config.toml
num_attention_heads = 8
positions = "rope"
rope_fraction = 1.0
Each number is 128 + 32 x the weight over its row's rms, rounded and kept within 0 to 255. Layers, rows and columns count from 0. The size above them is the row's rms in percent of the matrix's.

# layer 7 MLP up, 704x256, rms 0.142, rows 92-109, columns 128-255
size [ 98  98 103  95  94 101  94 101 100  91  96 100 105  98 104 106  89  98]
[[178  98 142 177 124 141  88 142 154 138  65 121 121 128 118 183 123 124 122 156 111 112 158 128 143 112 176 135 199  71 153 112 108 113 172  96 141 135 141 153  98 173 138 159  90 127  69 158 107 135 103 124 127 139  72 100  78 128 131 136 113 142 168 126 111 117  28 214  96 115 186  97 121 138 143 143 148 104 130 118 144 106  63 186 127 105 146 131 188 158  78  94  69 142  92 155 210 122  78 107  94 182 107 122 122 161 156 122 194 145 163 127  98 128 150 185 150 187 116 123 124 104  96 101 113 128 130 171]
 [151  59 106 115  97  94 189 113 136 105  76  73 128 126 131  99 131 146 129  67 121 131  80 184 158 141 124  98 167 165 146 129 135 131 161 122 161 139 140 182 130 140  71 131 131 115 137  95  82 174  95 148 132 128 136 110 160 109 187 156 161 116 129 124 123 105 155 144 147 141 147  63 143 134 126  97 122 134 152 139 168 217 134 138 159 117 153 116 125 144 129  97 142 136 177  98  82 117 121 101  92 136 188 122 118  97 223 162 166 133 143 114 190 106 175 139  99 126 107 112 163  88 189 143 130  72 148 120]
 [137  83 175 139 146  77 122 151 101 152  88 157 135 192 166 143 140 129 159 161 129 101 191 171 131 113 127 127  96  80 143 124 175  84 115 162 106 136 115 126  95 148 112  92 157 157 123  99 108 129 173 117  87 104 120  84 107 171 112 182 113 103 139 143 131 186 141 177  50 125 102 123 168 135 112  99 156  98 122 125  98 161 198 175 121 141  96  97 175 176  81 157 125 139 145 121 169 134 151 140 205 146 119 111  93 130 203  88 141  90 102 134 122 161  84 155 153 112 116 124  75 110  58 105  14 139 122  80]
 [144  94 118 103  89 159 121 114 135 145 140 127  90 165 127 132 103 125 130 138  80 145 143 124 166  67  88 122 129 142 125 134 143 141 115 174  75 137 151  91 134 121  30  92  77 116 158 129 146 113  62 135 131 183 127 157  80 223  98 146 112 108 181  75 109  95 151 121 166 156 118  65 150 216 159 119 124 161 124 158 130 164  91 117 135 127 100 113 144 145 138 134 128 110 110 134  81 172  96 173 136 107 137 131 178 124  55 145  94 119  49  81  38 140 122 174 185 114 113 113 118 113  95 103 107  89 154  99]
 [136 131  73  89 118 158 148 141  65 146  84 167 138 144 108 164 147 153 143 147 122 125  97 124  77 159 182 124 120 150  99 103  79 125 128 127 142 122 156 146 147  61  83  66 122 125 178  92 127 140 134 168 137 106  98 142 109  59 164 110 119  91 107 160  70 117 137  90 132 113 122 151 173 126  98 146 142  62 222 162 120 122  93 173 138 104 143 118 134  86 190 148 177 106 135  77 108 114 175 128  78 173 100 149 159  95  36 134 113  94 173  93 117 140 132 136 157  63 122 121 121 120 116 150 113 149  89  93]
 [137 118 119 154  50 142 104 130 140 146 133 130 216 120 151 155 127 110 110 107 132 132 151 159 104  98 134 168  98 165 149 133  91 107 121 122 196 153  95 129 124  98 120 159 170  93 158 146 108  86 115 143 145 122 119  80  94 161 101  97  95 144 125 115 154 147 147  80 143 133 165 100 127 200 118 119  97  93 122 160 139  98 106 162  88  81 104 110 181 124 179 129 158  89 136 153 210 150 140 114 170  73 105  57 112 186 140 119 107 130 136 145 119 131  86 248 136 143 141 119 113 150 134  89 141 142  96 136]
 [137 167 100 108 144 141 139 168 158 139 155 106 135 137 155 190 154  80 170  92  91  99 139 165 115 106 152 158 170 101 181  92 108 155 120 123 126 159  84 148 101 177 107 116 164 137 133 104 127 145 158 120 122 138 134 125 147 143 142  79 218  80 109 109  80 121 166 136  97 151  93  99 153  94  89 127  86 116 100  65 168 178  99 140  91  92 100 175 128 129 168 103 140 140 141 109 149 144 213 126 127 127  80 107 138 144 113 139 173 105 123  63 126 126 120 118 134 140 185  94  54  92 159 136 114 140 134 127]
 [139 159 151 192 113 140 113 131 149 136 152 140 126 114 223 114 137 133 122 125 150  84 122 125 185 172 116 109 125 135 105 100 108 117 132 151 115 184 149 128 106 119 165 124  86 119  92  79 136 200 176 178 121 106 148 140 144  96  80 179  51 155 111 120 145 191 113 106 145 106 132 131 140 132 136 117 148 177  70 110  77  94 147 176 122 138 124 138 130 105 108 110 189  91 137 116 149 158 119 104 186 133  96 122 125  76 159  75  90  86 154 136 123 112  98 152  89 172 105 179 133  80 123 167  85 120 101 149]
 [ 95  88 144  78 140 114 154 167 142  97 114 131 111 148 135 120 119 153 110 136  62 171 117 133 144  76 123 135  94 118 158 106 135  81 151 137 103  86 129  83 106 126  68  48 142 157 100 127 143 145 133 130 177 157 128 156 141 138 120 118 116 134 204 163 167 169  57 128 151  83 159 124 158 165 149 130 118 120  93 140 107 115 134 167 133 141 146 178 155  60 170 133 102  81 153 126 141  90  46 121 153  68 143  85 146 116 149 131 175 124 121 146 125 138 167 162 123 111 118 102 112  87 126  90 189 143 168 152]
 [138 140 119  94 102 111  92  54 134 168 117  72 157 162 109 141 136 108  63 175 197 132 158 156 122 228 140 144 121  95 127 105 142 168 136 129 108  82 121 148 122 107  87 167  99  89  58 140 133 145 132 111  86  66 143  70 163 129 195 123 103 148  93  81 113 131  73  97 124 168 123 131 153 137 104 119  96 147 108 196 131  46 139 114 127 137 138 149 143 186 149  87  96 131 147 130  91  94 151 156  88 128  95 119 116  93 138  66 120 147 137 106 153 106 103 162 159 125 116 116 124 174 187 106  74 123 186 123]
 [148  30 124 125 109 150 129 146 149  64 110 158 144 126 132 147 113 173 118 132 123 106 137 160 100 138 105  92 120 113 130  59 146  81 134 168 113 201 142  76 100  91  60 125  67 138 114 132 144 141  90 203 122 119 181 133 145 118 128 107 171 161 155 173 147  96 175  96 119 104 122  83 136 162 169 136 136 111 116 112 114 163 158 110 120  87  99 161 136 113 147 152 128  98 127 112 149  91  71 166 116 109  64 138 133  72 229 123 114 142  96 209  92 143  85 131 141 151 118  97 132 116  81 139 139 150 144 188]
 [ 92 169 150 117 110 136  93  92 145 172 154 171 129 135 181  78  89 108 112 146 153  92 126 124 120 128 183  99  82  31 113 111 108 133 164 125  81 141 141  98 106 117 106 169 198 145 137 125  38 123 164 117 212 111 180 112 108 167  97 114 116 175 104 136 125 103 137 122 121 141 150 163 137 173 123 125  93  99 118 106 166 151  93 175 117  26  90 164 153 113  68 105 132  71 137 100 147 115  39 155 154 137 112 144 102  88 177  76 124 103 109 139 151 134 109 107  79 110 131 118 153 138  97 135 109 158 151 124]
 [134  40  88  97 134  90 111 120 119 101 167 145 166  95 117  75  89 159 167 130 130 110 105 122 101 155 129 108 130  88 145 107 170  94 133 183 100  99 151 110 171 144  73 147  75  88 115 113 136  85  89 157 127 140 118 146 116 131 140  65 158  69 138 113 100 153 110  80 121 126 137 203 137 183 166 118 121 101 143 199 153 178 139  71 137 121  97 116 117 193 138  93 113  67  35 155 141 123 117 154  81 110 123 155 185 142 119 207 119 128 151 130 147 127 152  74  89 140 132  78  92 143 112  87  90 127  84 162]
 [156 118 131  68 173 115  84 127 169 143  96 100 142 126 114 168  66 167 142 139  92 186 119  90  90 140 117 124  84 125 152 157 126 125 129 141 139 115 150 209 135 141 179 146 182  61  44 129  97 132 126 138 137 136 110 184 142 123 127 152 139 111 129 103 104  74 122 143 161 122 124 115 137  87  83 119  96  96 160 155 101 176 129 172 155  84 109 172  67  92 160 123 141 146 170 123 141 143 143 110 163 124 120 155 144 146 101 152 104 139 133 113 119 156 124 160 149 170 101 162 168  72 104 138 100  68 195 132]
 [124 184  89 144 122 151 127 171  99  93  53 116 126 144 167 189 186 102 162  96 136 106 152 126 162  83 180 113  93 202 117 137 111 106 127 122 106 125 106 127 148 128 117  90 158 137 182  52  81 152  84 146 174 124 121 107 159  81 149 114 137 153 152 159 174 162 153 147 112 145 148  83 109 160 186 110  67 104 145 128 113 122 222 143 125 140 130 137 179 171 141 190 128 156 172 158 156 221  75 140 144 138 156 112 143 139 138  82 144 138 144  64 132 219 111 146  57 139 100 162  97 120 116  84 117 140  90 143]
 [133 128 158  73 179 175 133 161 156 110 122 153 148  77 135  93 158 140  67 145  96 166  94  95 123 112 123 140 170 102 135 104 117 158 115 124 117 120 126 130  88 125 152 153 139 130 156 125 129 135 118 153 138 146 138 122  94  90  86  71 162 186 123 123 217  93 118  95 162  82 120 102 148 150 124  91 107  83 100  84 176 107  61 148 101 112 128 140 104 116 104 118 162 136  97 129 135  66 154 138 141  89 173 151  99  89 115  53 113 102 123 135 155 101 153 145 114 125 112 127 141 177 160  88 126 122 101 111]
 [ 96 167 119 119 123 109  99 108  90 135 105 107 149  86  78 125 112 130 117  65  88 145 116 178 157  69  93 144 115 148 154 162 100  87 118 129 102 115 131 165  43 109 109  91 157 134 140 148 124 146  83 120 174 107 104 156 106 107 128 105 122 160 134 132 105 137 107  68 134 130  99 167 160 147 144  41 154 123 112 105  35 150 209 190 162 154 125 165 107 163 140 122 149  94 139 143  99 151  92 153  49 123  62 120 102 135  89 194 154 103 168 197  77 144 121 101 152 142 127 113 129 137 155 102 147 119 142 137]
 [137 117 108 167 177 107 187 169 121 140 146 125 142  89 152 167 148  98 130 148 163 114  82 148  96 104 105 143  95 147 182 127 115 120 120  88 126  91 180 140 141 105 147 124 107 109 208 147  32  93 125 105 147 198 125 161  99 107 112 166 154 150 139 142 177 105 153 162 110 157 146 193 133 130 178 135 188 118 158 139 177 163 131 165 128  73 111 153 180 113  95 128 107 116 135  38 121 121 123 170 122 164 144  96 147 167 176  99 122 167 148 111 140 160 143 126 124 127 125 135  77 115 123 124 194 145 128 112]]
# layer 7 MLP down (transposed), 704x256, rms 0.13, rows 92-109, columns 128-255
size [101  95  98  91  95  97  97 100 101  98  92 101 102  98 103 104  99 100]
[[172 147 148 182 152 136 152 148  91 110 173  55 125 127 145 146 144 174 121 192 191  98 153  92 143 138 127 139 137  71 147 133 166  87 162 122 127 139 110 152  77 161 133 128 125  85 101  91 130 161  99 118 164 116 138 152 143 158 136 172 109 174 118 131 143 159 149 116 103 153 170 153 133  98 148 194 161 150 193 140 163 130 144 123 116 170 122 108 170 166  78  91 130 141  94 217 115 133 166  87 123 108 161 124  76 168 186  84 153 181 130  94 144 127 126 153 175 115 101 114 121 152 119 148 164 117 122 147]
 [ 76 177 159 163 116 141 132 109 147 139  82  95 145 140 189 111  74 173 184 114 127 131  62 133 126 128  76 109 123  91 142 122 184  98 137 157  85 124 172 103  64 156 118 159 190 173 109  99  69 167 129 109 143  93 102 135  47 144  57 122 104 140 108 104  98 142 149 142 174 144 140  96  83 134 136 117 123 137 113 148 132 133 101 128  70 128 103 144 164 163  85  67 164 121 164 117 108 104 122 141 146 165 134 107 107 106 146 127 162 137 167 137 166 121 128  86 175 166 142 144 129 130 155 151 165 111 169 172]
 [119 155 127 136  89 124 139 156 122 162 111 150  94 126 125  55  82 130 216 134 156 148 125 163 113 156 126 125 170 115 126 112 132  99 160 109 166 124 116 127 168 134 127 156 192 138 144  92  79 102 108 120 154 114  90 126 150 148 184 139 156 153 220  83 112 155 138 143 119 112  81 140  66  95 118 161 117 146  88 147 114  43 133 143 108 106 144 158 216 156  98 134 137 100 141 130  84 100 140 104 141 131 136 142  84  94 156  99 206 136  86 164 174 193 151 167 141 144 146 144  97 149 150  77 106 178 102 132]
 [ 86 106  38  98 133 147 124 118 111  96 127 159  89 122  65 144 141  36 108 122 116 147 131 105 109  85 145 115 137  61 133 172  84 116 130 140 122 134 135 101 135  94 114 144 134 147 126 153 152 171  55 129 116 141 207 166  97 115 149 116 111 185 189 113 110  50  89 140 101 129 103  91  90 127 126  90 128 127  97 180  95 129  67  96 114  96 100 109 151  36 143 117 110 172 130 123 106 146 126 136 154 163 173 116  95 172 103 132 114  94 105  81 119 133 147 138 116  94  95  68  69 136 147 126 104  85 113 132]
 [125 194 121 196 150 175 112 135 119  94  61  71 127 132 101 154 142 204 137 117 127 147 114 129 170 148 122  95 133 131  85 146 136 183  84 177 136 135 129 179 135 102 146 120 160 211 102 131 160 101 112 110 144 132  90 105 140 155 133 150 114 137 135 124  68 170 162 106 189 169  82 132 130 122 153 147 147 122 133 170  99 159 169 102 134 185  97 141 103 111 103 176 149 102 152 109 161 124 103 166 119 154 167  96 125 162 169 165  57  98 103 127 169  58 109 113 129  46 115 108 156  78 104 109 138 170 147 139]
 [117 130 169 123 144 107 143 152  64 145 172 147 132 128 111  91 115  99  93 132 151 157 129 115 145 104 111 122 212 102 153 128 156  82 155 183 140 158 120 134 157 126 126 168 126  82 111 163 171 164 137 150 109 124  79  91  87 140 150 139 186 103 135  86 117  83 100 157 123  89 144 140 134 177 100 127 154 111 128  98 148  27 112 153  99 139 115 105 112 144 176 144 146  89 158 154 187 136  86 126  91 109 101 188 100 132 116 128 127  99 162 172 120  62 126  77 164 104 149  60 174 146 117 113 159 139 134 157]
 [131  63 142 111  83 192 173 132 103 111 162  92 131 152  78 131 145 129 176 107  70 188 100 134 174 133 136 125 114 101 129  80 184 143 155 107 184 160 126 206 183 165  98 139 139 111 152 142  88  77 136 166 181 126 175 126 172  84 135  83 137 149 152  65 154 152 102 136 102 121 102 140 165 145 104 149  71 130 142  87 179 167 134  98 143  90 125 102 102 151 178 110  85 116 197 108 178 171 185 136 106 107 126 107 104  60 137 104 146 149 170 142 137 112 118  94  64 150 135 100 155 127 131 171 161 133 118 178]
 [150  91  63  84 107 143 162 156 121 113 121 141  87  54 175 157 120 143 177  91 186 118 156  84 170  85  71 180 151 128 146 139 151 201 131  74 170  84 204 177 121 140 110  78  73 145 149 149 124 180  80 157  94 169  82 188 128 169 139 147 162 174 150 147  99 142  97 109 122 120 119 155 136 116 104 144 181 150 131 180 146  67 109 157 153 133 141 130 110 146 154 141 168 125 125  71  70  89 114 106 120  59  96 117 144 158  65 151 156  98 146  92 118 161 164 165 115 129 119 122 132 130  80 178 135  66 146  86]
 [ 83 110 125 133 130  91  82 182 106  56 119 145 139 150 151  71 132 122  77 148 130 116 151 117 163  86 190 122 106  97 125  97 123  57 120 150 100 140 134 125 149 163 164  81 127 117 100 111 148 149 101  97  94  98 125 168  84  49  93 118 142 124 134 164 125 165 115 104 181 134 129 114 149 130  93 168 124 131 169  62 110 114 132 145 133  99 214 143 238 142 160  95 157 117 163 124 131 110 124 105 149  87 136 125 116 139  90  83 133 133 101 120 103 142 123 128 147  92 154 217  40 122 112 132 124 205 106 170]
 [133  95 128  94 130 144 153 119 139  95  93 149  43 111 177 140 114  34 173 135 151 133 121 154 136 125 129 160 144  75  99 125 102 141 153 145 135 109 145 109 166  99 165 135  78 118 116 125 114 162 170  84 128 117 144 119 155 141 165 124  89 149 114 119 151  93 153 133  58 154 152 134 159 165 116 156 136  84 153 196  98  26  78 128 131 128  83 193 123  81 121 126 173 102 101  92 141 113 139 180 139 169 116 148 143 117 129  59 131 162 159  99 114 162 162 135 142 133 124 134 105 156 160 125 126 132 178 155]
 [162 108 134 110  82 123 142 121 126  78  83 113 125 123 155 124 168 148 123  79  81 129  97 144 111 102 125 160  94 153 153 173 156 180 130 196 124 105 133 128 131 144  48 133 108 108 129 143  86 139  63 134 106 158 145 106 207 157 159 140 130 105  69 196  83  89 174  70 124 141 153  96 129 150 101 154 179 144 131 141 119 234 126  66 140 142 134 140 125 114 149 112 176 135 122 131 148 127 113 133 110 167 120 108  89 147 155  82  91 159 114 101 149 110  62  87  87 156 201  97  97  85  92  72 155  79 123 133]
 [119 116 165 128 177 119  86 108 154  99  66 133  97  66 149  94  91 146 119 167  97 150 191 145 145 184 135 128 184  99 169 152  74 122 188  88 147 119 164 159 101 157 139 111 109 172 155 102 102 158 172 140 112 133 175  75 106 149 117 110 127 163 124 135 147 111 118 111 204 193 164 116  94  51 116 103 124 131 177  98 142 175 113 162 134 100 102 181 158 174 113 120  96 132 171 120 119  97  54 102 160 139 149 141 185 175  75 115 205 131 143 157  87 170 121 146 111 100 110 116 100 134  59 131 120 210 154 140]
 [ 68 128 112  90 164 142 120  70 110 129 157 139  75 152 169  88 152 167 160 139 139 184 158 125 167 130 142 121 142 166 161 135 147 137 139 179 193 204 166 128 112 153 120 182 148 163 139 129 124 133 107 187 186 103 119 159 103  56 143 171 106  90 138 149 116 186 101  84 162 160 176  85 196 168 158  77  96 173  79 190 129 175 169  81  95 154 173 152 156 155 106 116 113 133 130 150 108 130 114 102 165  96 127 142 105 126 112 121 158 130 141  88 163 138 131 141 146 134 128  79 106 142 111 154  84 155 129 170]
 [128 126 116 146 121 123 117 131 115 157 149 143  83 120 113 126 184  87 123 133 179 104  81 183 142 150 150  92 215 136 161 137 123 134 120 122 162  56  90  84 109 117 144 168 132 134 185  93 128  84 105  92  83  56  79 113 127  84 132 135 140 111 107 105 142 104  84  84 158 190 180  87 123 164 148 117 112 148  62 117 166 139 185 105 160 153 114 190 125 167 137 149 149 153 170 184 128 114 137 134  90 180 119 111 126  85 137 106 127 173 131 179 192 155  66 183 161 107 104 149 184 127 121 116  78 144 182 110]
 [ 87 157  89 105  70 192 109 174 128 126 152 108 148 130 143 150 179 120 170 104 108 103 108 128 134 127 144  84  76 178 115 110 145 168 142 165  96 168 168  95 126  88  67 110 160 134 147  51 121 154 106 168 205 126 167 119  94 131  98 159 137 142  92 124 151 168 139 129 160  82 121 112 155 149 136  93  96 147 139 113 109 176 124  91 109 114 159  83 117  60 103 178 209  91 131 117 137  93 141 141 152  69  71 116 112 133 157 145 135 149 150 101 114  69 155 144  79 142 124 178 113 129 121 155 139 141  91 117]
 [156 167 121  91  76  77 156 162 111 105 131 131  85  71 132 155  76 167  26 112  59 126 128  85  67 102 107 185 135  92 125 150 135 164 145 120  96  57  92 121 120  94 126 105  82 137 119 213 146 173 167 121 166 163 160  77 144 107  91 123 103  72 124 170  84 150 135  85 169 131 177 131 125  73 114  87 118 123 144 106 209 146 128 128  86 118 137 174 116 134 104 151 164 116  92 121 141 104 161 147 156 114 118 216 137  94  77 135  79 121 131 120 136 142  98 107  98 103 197 128 157 104 109 120  96 137 158  95]
 [122 168 118 139 161 150 147 157  85 129 140 138 109 134  90  99 131  92  95 101 143 136 177 124 194 129 100 110  91 173  64 105 108 129 113 182 111  95  52 106 101 139 218 101 129 117 152 130 144 162 162 157 161 173 137 126  70 127 125  85 113 110  91 115 117 106 155 175 133  63  95 132 176 130 129 154 143 109 160 105 113 138  82 170 193 181 216 146 145 113 130 141 147 133 122 165 162 146 112 117  92 101 119 124 112 118 142 168 110 125 110 166 128 134 148  96 171  84 109 180 185 130  86 161 119 147 135 103]
 [190 103 132 162  92  95 136 166  94 121 154  92 150 143  93 126 139 105 106  86 121 167 126 142 146 149 114 133 112  88 100 126 111 169 105 108 179 179 136 120 119  94 162 162  81  68 147 102 169 120  84 117 118 144 156 117 126  53 121 114 120  66 152 133 140 136  97 112 133 117 123  78 131 114 112 113 146 153  98 156 104  87  90 116 128  89 142 158 131  84 150 149 127 190 105 140 100 158 179 122 147 160 152 116 139  97  82 127 134 214 106 187 136 116  77  86 170 122  71 106  96 145  96 155 121 116 115 145]]
# layer 7 MLP gate, 704x256, rms 0.142, rows 93-110, columns 128-255
size [ 95 102 101  94 102  92 103 104  88  94 102 103  99 104 103  94  99 107]
[[125 107 138 113 121  96 137 180  82  94 156 162  79 154 168 127 194 123 136 170 131 117  98 132 100 177 101 113 141 141 150 137  95 105 191 125 109 148 141 147 152 134 141 163 101  83 140 130  52 117  97  99 119 143 166 216 151 116 151 191 119 101 107 123 162 143 182  86  99 157 101 132 159 120 127  89  87 172 174 112 127 143 145 108 147 136 108 152 102 118 143 166 147 112 100 135 134 168 197 182  95 127 123 182 157 102 155 107  93 194 118 141 201 175 182 160  85 128 148 130 106 106 193 119 148 128  93 159]
 [ 81 113 132 138 141  89  99  74  93  88 117  96 136 130 162 138 178 163 133 140 114  96 189 102 106 127 142 112 117 147  78  74 219 147 160 115  65 120 141 111  89 196 138 137 135 112 163 131 157 148 139 112 116 136 119 106  86  65 117 110 128 138 108 150 112 123 158 165 160 157 186 147 114  95  81 151 138  90 147  80 129  82 168 142 166 106  73 112 103  65 116 140 128 118 100 148 120 112 104  71 135 110 175  66  95 126  86  85 121 134 131 107 130 144 147  93 137 105 136 143 135 122  80 122 195 116 101 165]
 [ 82 127 104 159 144 114  60 125 126 174 113 128 119 130 190 113 153 165 101  83 192  81 109 113 124 125 152 133 110 124 141 136 106 198 143 132 127 125  54 183  71 107 163  93 105 168 144 146  92 103 131 115 120 138 108 102 126  94 159  63 172 168  89 207 120 167 125 146 125 120 155 119 101  91 170 161 166 197 141 126  75 161 120 113  89 174 142 133  97 132 114 113 187  99 111 158  84 205 119 143  60 102 156 126 116  96 174 143 160 126 124 134 115 124  66 138 137 132 126 121 108 141 161 169 193 210 102  57]
 [113  75 107 148 152 110 127 127 143 119 137 152 130 121 133 141  72 160 108 107 177 130  86 100 157 181 136 124 131  77  99 115  67 176  85 152 105 191 120 126 143 124 158 107 105 104  86 104 203 141 109  80 146 127 140  95 175  74 158  98 183  91 142 113 133  65 135 110 103 159 133 124 116 115 117 123 124 142  94 130 160  99 179 105  87  83  68 123 174  91  86 143 158 116 122 113 127 146 164 143 159 140 150 131 149 130 114 113 134 123 135 136 136 111 104 130 153  69 103 141 125  88  67  64 111 158 126 154]
 [108 134  75 126  97 145  85 145 114 137 134 125 159 136 165 157 158 125 101 122 132 162  70 172 106  85 180 122  85 119 146 168 110  65 162 133  61 124 123 165 108 107 127 114 172 173 106 125 101  73 128 104 166 128 200 102 111  90 158 133  97 116 119 150 178 166  92  83 119 104 106  84 135 150 105 122 115 143  90 107 181  91 127  95 172  52  90  38 115 161 136 119 144 111 166 210 160 190 126 151 115  78 151 100 128 145  96 143  68 135 108 131 103 152  93 128 127 204 106 150  60 139 119 135 147 161  77 159]
 [127 115 106 124  94 162  84  96 157 132 137 134 109 145 112 149 123 157 118 132  90  91 154 141 143 152 130  99 149 131 155 136 136 114 104 105  60 109 124 153 121 127 110  98 138 105  88 177 100  93 132 139 155 200 138 143 130  90 153 171 110 134 170 109 183 147  82 105  93  77 121 126  88 175 109  79  88 130 112  85 116 164 120 107 161 122 104 119 127  54 162 176 172 138 118 128 137 160  92 144 159  90 143  61 126 114  70 132 110 110 122 130 144  98 158 131 118 169  98  89 119 100 145 138 143 131  83  90]
 [ 94 163  92 138 129 161 180 186 158 119  91  95 148 106 147 145 141  83 149 113  82  99 132 152  92 142  71 156 120 129 164 115  77 112 131 145 123 138 174 145  60 155 143 176  88 120 130 135 108 129  97 133 130 118 119 144 136  84 153  93 112 160 194 147 148 129 107 103 123 128 176 109  68 160 111 172 163 223 181 128 139 151  99  89 146 102 176  63 136 109 177 158 225 111 125 169 125 104 104 104  98 171 129  64  98 141 119 128 131  64 124  42 150 115 146 152 140 170 123 123 112 157  79 118 118 128 103 168]
 [170  53 126 149 151 104 119  72 102 124 218 176  87 100 142 109 136 164 127  91 106 111  96 148 121 118  95 130  86 160 155 105 113 140 134 203 111 152 122 125 150 108 176 119  66 187 125 124  95 114 166 149  71 156 148 136 146 128 162 131 174 214  96 111 126 104 116  56  81 112 105 138  87  77 119 139 157 127 130 148 158 119  86 154  99 119 115 110 114  77  97 112  87 119 109  36 162 144 174 186  86 111  88 136 148 128 115 153 131 105  89  28  90 126  97 136 108 111 184  96 125 166 132 132  82 141 182  48]
 [153 147 143  95 131 144 147 146 203 117 112 161 105  92 116 102 123 116  56 165 163 195  96 110 113  96  97 152 107 128 153 173 147 100 114  67 110 118 147 101 132  89  83 129 151 140 128 150 149 116 132 148 177 155  80 175 124 124  96 109 137  93 119  96 105 169 147  65 128 167 155 131  70 153 169 137 121  94 161 121 156 202  98 127 119 100 147 120  91  20 127 203 147 141 105 128 117 155 120 102 155 120  95 101  88 133 124 171 198 137 112 155 144 136 122 131 130 148 136 106 175 122  85 143 115  96 132 133]
 [160 129 130 132 127 138 174 137 108 179 174 165  82 121 119 161 118 127 132 174 128 139 141 134 154 130 145 161  70  81  86 108 171 148  48  98 117 149  96 126 125 125  61 150 166 154 138 123 135  68 115 181 158 113 125 107 121 145 101 120  72 136 150 142 156 144  75 128 113 116 113 118 133 197 126 150  87 152 145 106  62 129 100 123 102 155 131 152 214 128 170 188 166 107 120 132  88 195 160  75 149  92  65 179 165 138  94 145 153 165 127 121 120 130  99 129 107 140  67 123 135 150 159 113 119 150 137  98]
 [137  80 111 108 120 119 158 158 137 113 174 117 147 103 117 147 182 138 112  78  95 141  64 113 186 112  97 141 121 146 150 146 154  71 131 116 120 209 100 133  85 173  91 168 139 114 113 154 127  92 172 115  98 150 223  80 168  84 134  82 121  63 181 157 160  96 102  97 131 121 124 135 192 180 125 144 141  96 142 128 122 150 114 146 124 123 186  74  87 141 150 119 164 216 103  99 158 168 118  99 120 123 136 123 173 117  62 128 156 138  89 135 114 126 102 174 144 133 159 130 124 135 143 179 171 114 143 169]
 [153  98  97 110 130 124 135 136 208 115  69 121 133 155  86  99 187  89 125 171 108 109 107 152  86 148 112 142 114  69 119 120 106  95 141 144  63  85  91 117 108 136 161 131 141 129  96 138 183 151 140  75 108 150 111 179 167 125 168  75  91 174 157 144  97 144 147 103 173 138 129 179 168 147  78 167 164 101 172 112 144 119 122 148 136 193 110  59 117 187 170 122 119 139 114 129 124 109 104 134 103 129 166 159  51 122 109 183 127 147 128 147 155 147 137 123  99 120 135 115 163 107 114 178 123 124 124  95]
 [ 90 121 120 125 142 116 177 132 120 142  78  79  85 104 126 165  97 134 114 108 131 157 170 121 153 149  60 144 123 124 170 144 110 141 100 123 189  76 171 118 152 105 136 159 175  92 169  98 117 137 127 112  91 143 135 158  82 141 135 162 218 118 137 153 151 120 108  82 139  68 153 117 122 115 161 126 112 105 122  92  67 135 141  87 106 233 172 112 102 123  85 152 103 106 120 162 132 141 125 176 123 202 167 138 162 122 154 149 121 135 136 144  85 159  26 157 102  99  83 149 123  77 152 168 150 117 128 125]
 [152 133 135 151 115 121 107  88 121  87  93 115 167 141 152  98  55 149 113 177 113 132  92  96  82  99 105  93 100 135 168 143  94 130 143 139 162 113 190  78 170 141 193 176 182  97 130 127 139 131  91 134 143  65 129 135  69  98 109 209 121 164  67 141 132 107 137 117 109  90  69 193 130  88  86 117 165 107 145 160  83 113 182 137 153  79 151  92  90 157 107 159 100  95  97 140 211 106 188 163 117 186 129  56 116 167 132 102 101 124 161 151 135 125  66 144 138 123  95 167  59  82 157 116 121 102 102 189]
 [118 143 110  69 185 137 155 118 131 169 158 103 143 125 132 140  81 206 194 144 165 195 134 151 128 128 168 170 106  86 139 112  94 104 171 134 153  96  71 136 146 129 165 111 140  99 110 192 129 148  74 154 101 144 139  99 113 151  97 124 127 134  89 127  99 142  63 124 182 129 138 132  73  88 136 145 153 106 117 114 142 188 134 142 126 141 126 159 126 135 163  37  90 113 126 166 151 157 141  68 172 121 137 143  65 173 168  61 125 165 159 110  97 142 121 127  82 155 152 159 113 134 144  64 127 207  88 129]
 [103 111 121 138 155  90 149 139 140 119  75 134 131 143 137 143 126 109 116 165  90 125 115 160 113 113  81 124 150  96 161 143  98 105 139 125  70 128 164 175 104  70 151 136 179 116 121 160 146  93 122  80 153 127 177 129 119 127 168 125 157 154 101 119 132 148 103 106 193 174  95 200 163 135 125 130 103 148 124 109  72 138 190 133 173 102  65  74  50 150 109 118 142 144 121 131 121 137  79 111 101 192 108 109  95 104 131 170 162 141  78 142  62 155 135 120 146 148 154 128 101 140 116  97 187 155 189 174]
 [ 54 144 128 111 148 139 105 135 143 112 175 171 115  68 166 163 156 143 144 134 152  71 128 130 138  47 115 148 100 135 146 113 119 156 148 122  95 140 107 129 116 125 114  83 206 132 105 111 106 139 116 154 153 159 162 129 117 104 160 195 157  85 123  85 122 147  94 143 169 105 140 175 171 114 191 152 160 155 127 126 203 152 146 132 180  89 198 118  66 108  77 142 108 103 111 158 139 164  98  86 166  74 121 127 134 145 115 102 166  89  91 108 121  96 172 120 145 141  69 142  70  72  80 103 128 139 164 109]
 [151 109 129  95 121 152 125  99 118  74 189 104 157 125 193 129 128 114  85 169 162 174 121 133 109 150  88 126 165 167 118 157 130 108 112 186 131 126 160 142 133 140 147 122 177 172 158 118 137  67 103 161 103 208 123 137 105 142 150 106  95 113 149 164  60 134  63 151 116 207 124 167 149 115 119 131 209 132 177  80 142 205 188 156 110 120 119 151 137  99 162 163 171 136 105 111 138 137 154 135 110  98 130 132 109 144  81 130 151 137 110  83 168 153 104 155 156 209 140 115 128  91 105 168 129 240 144 127]]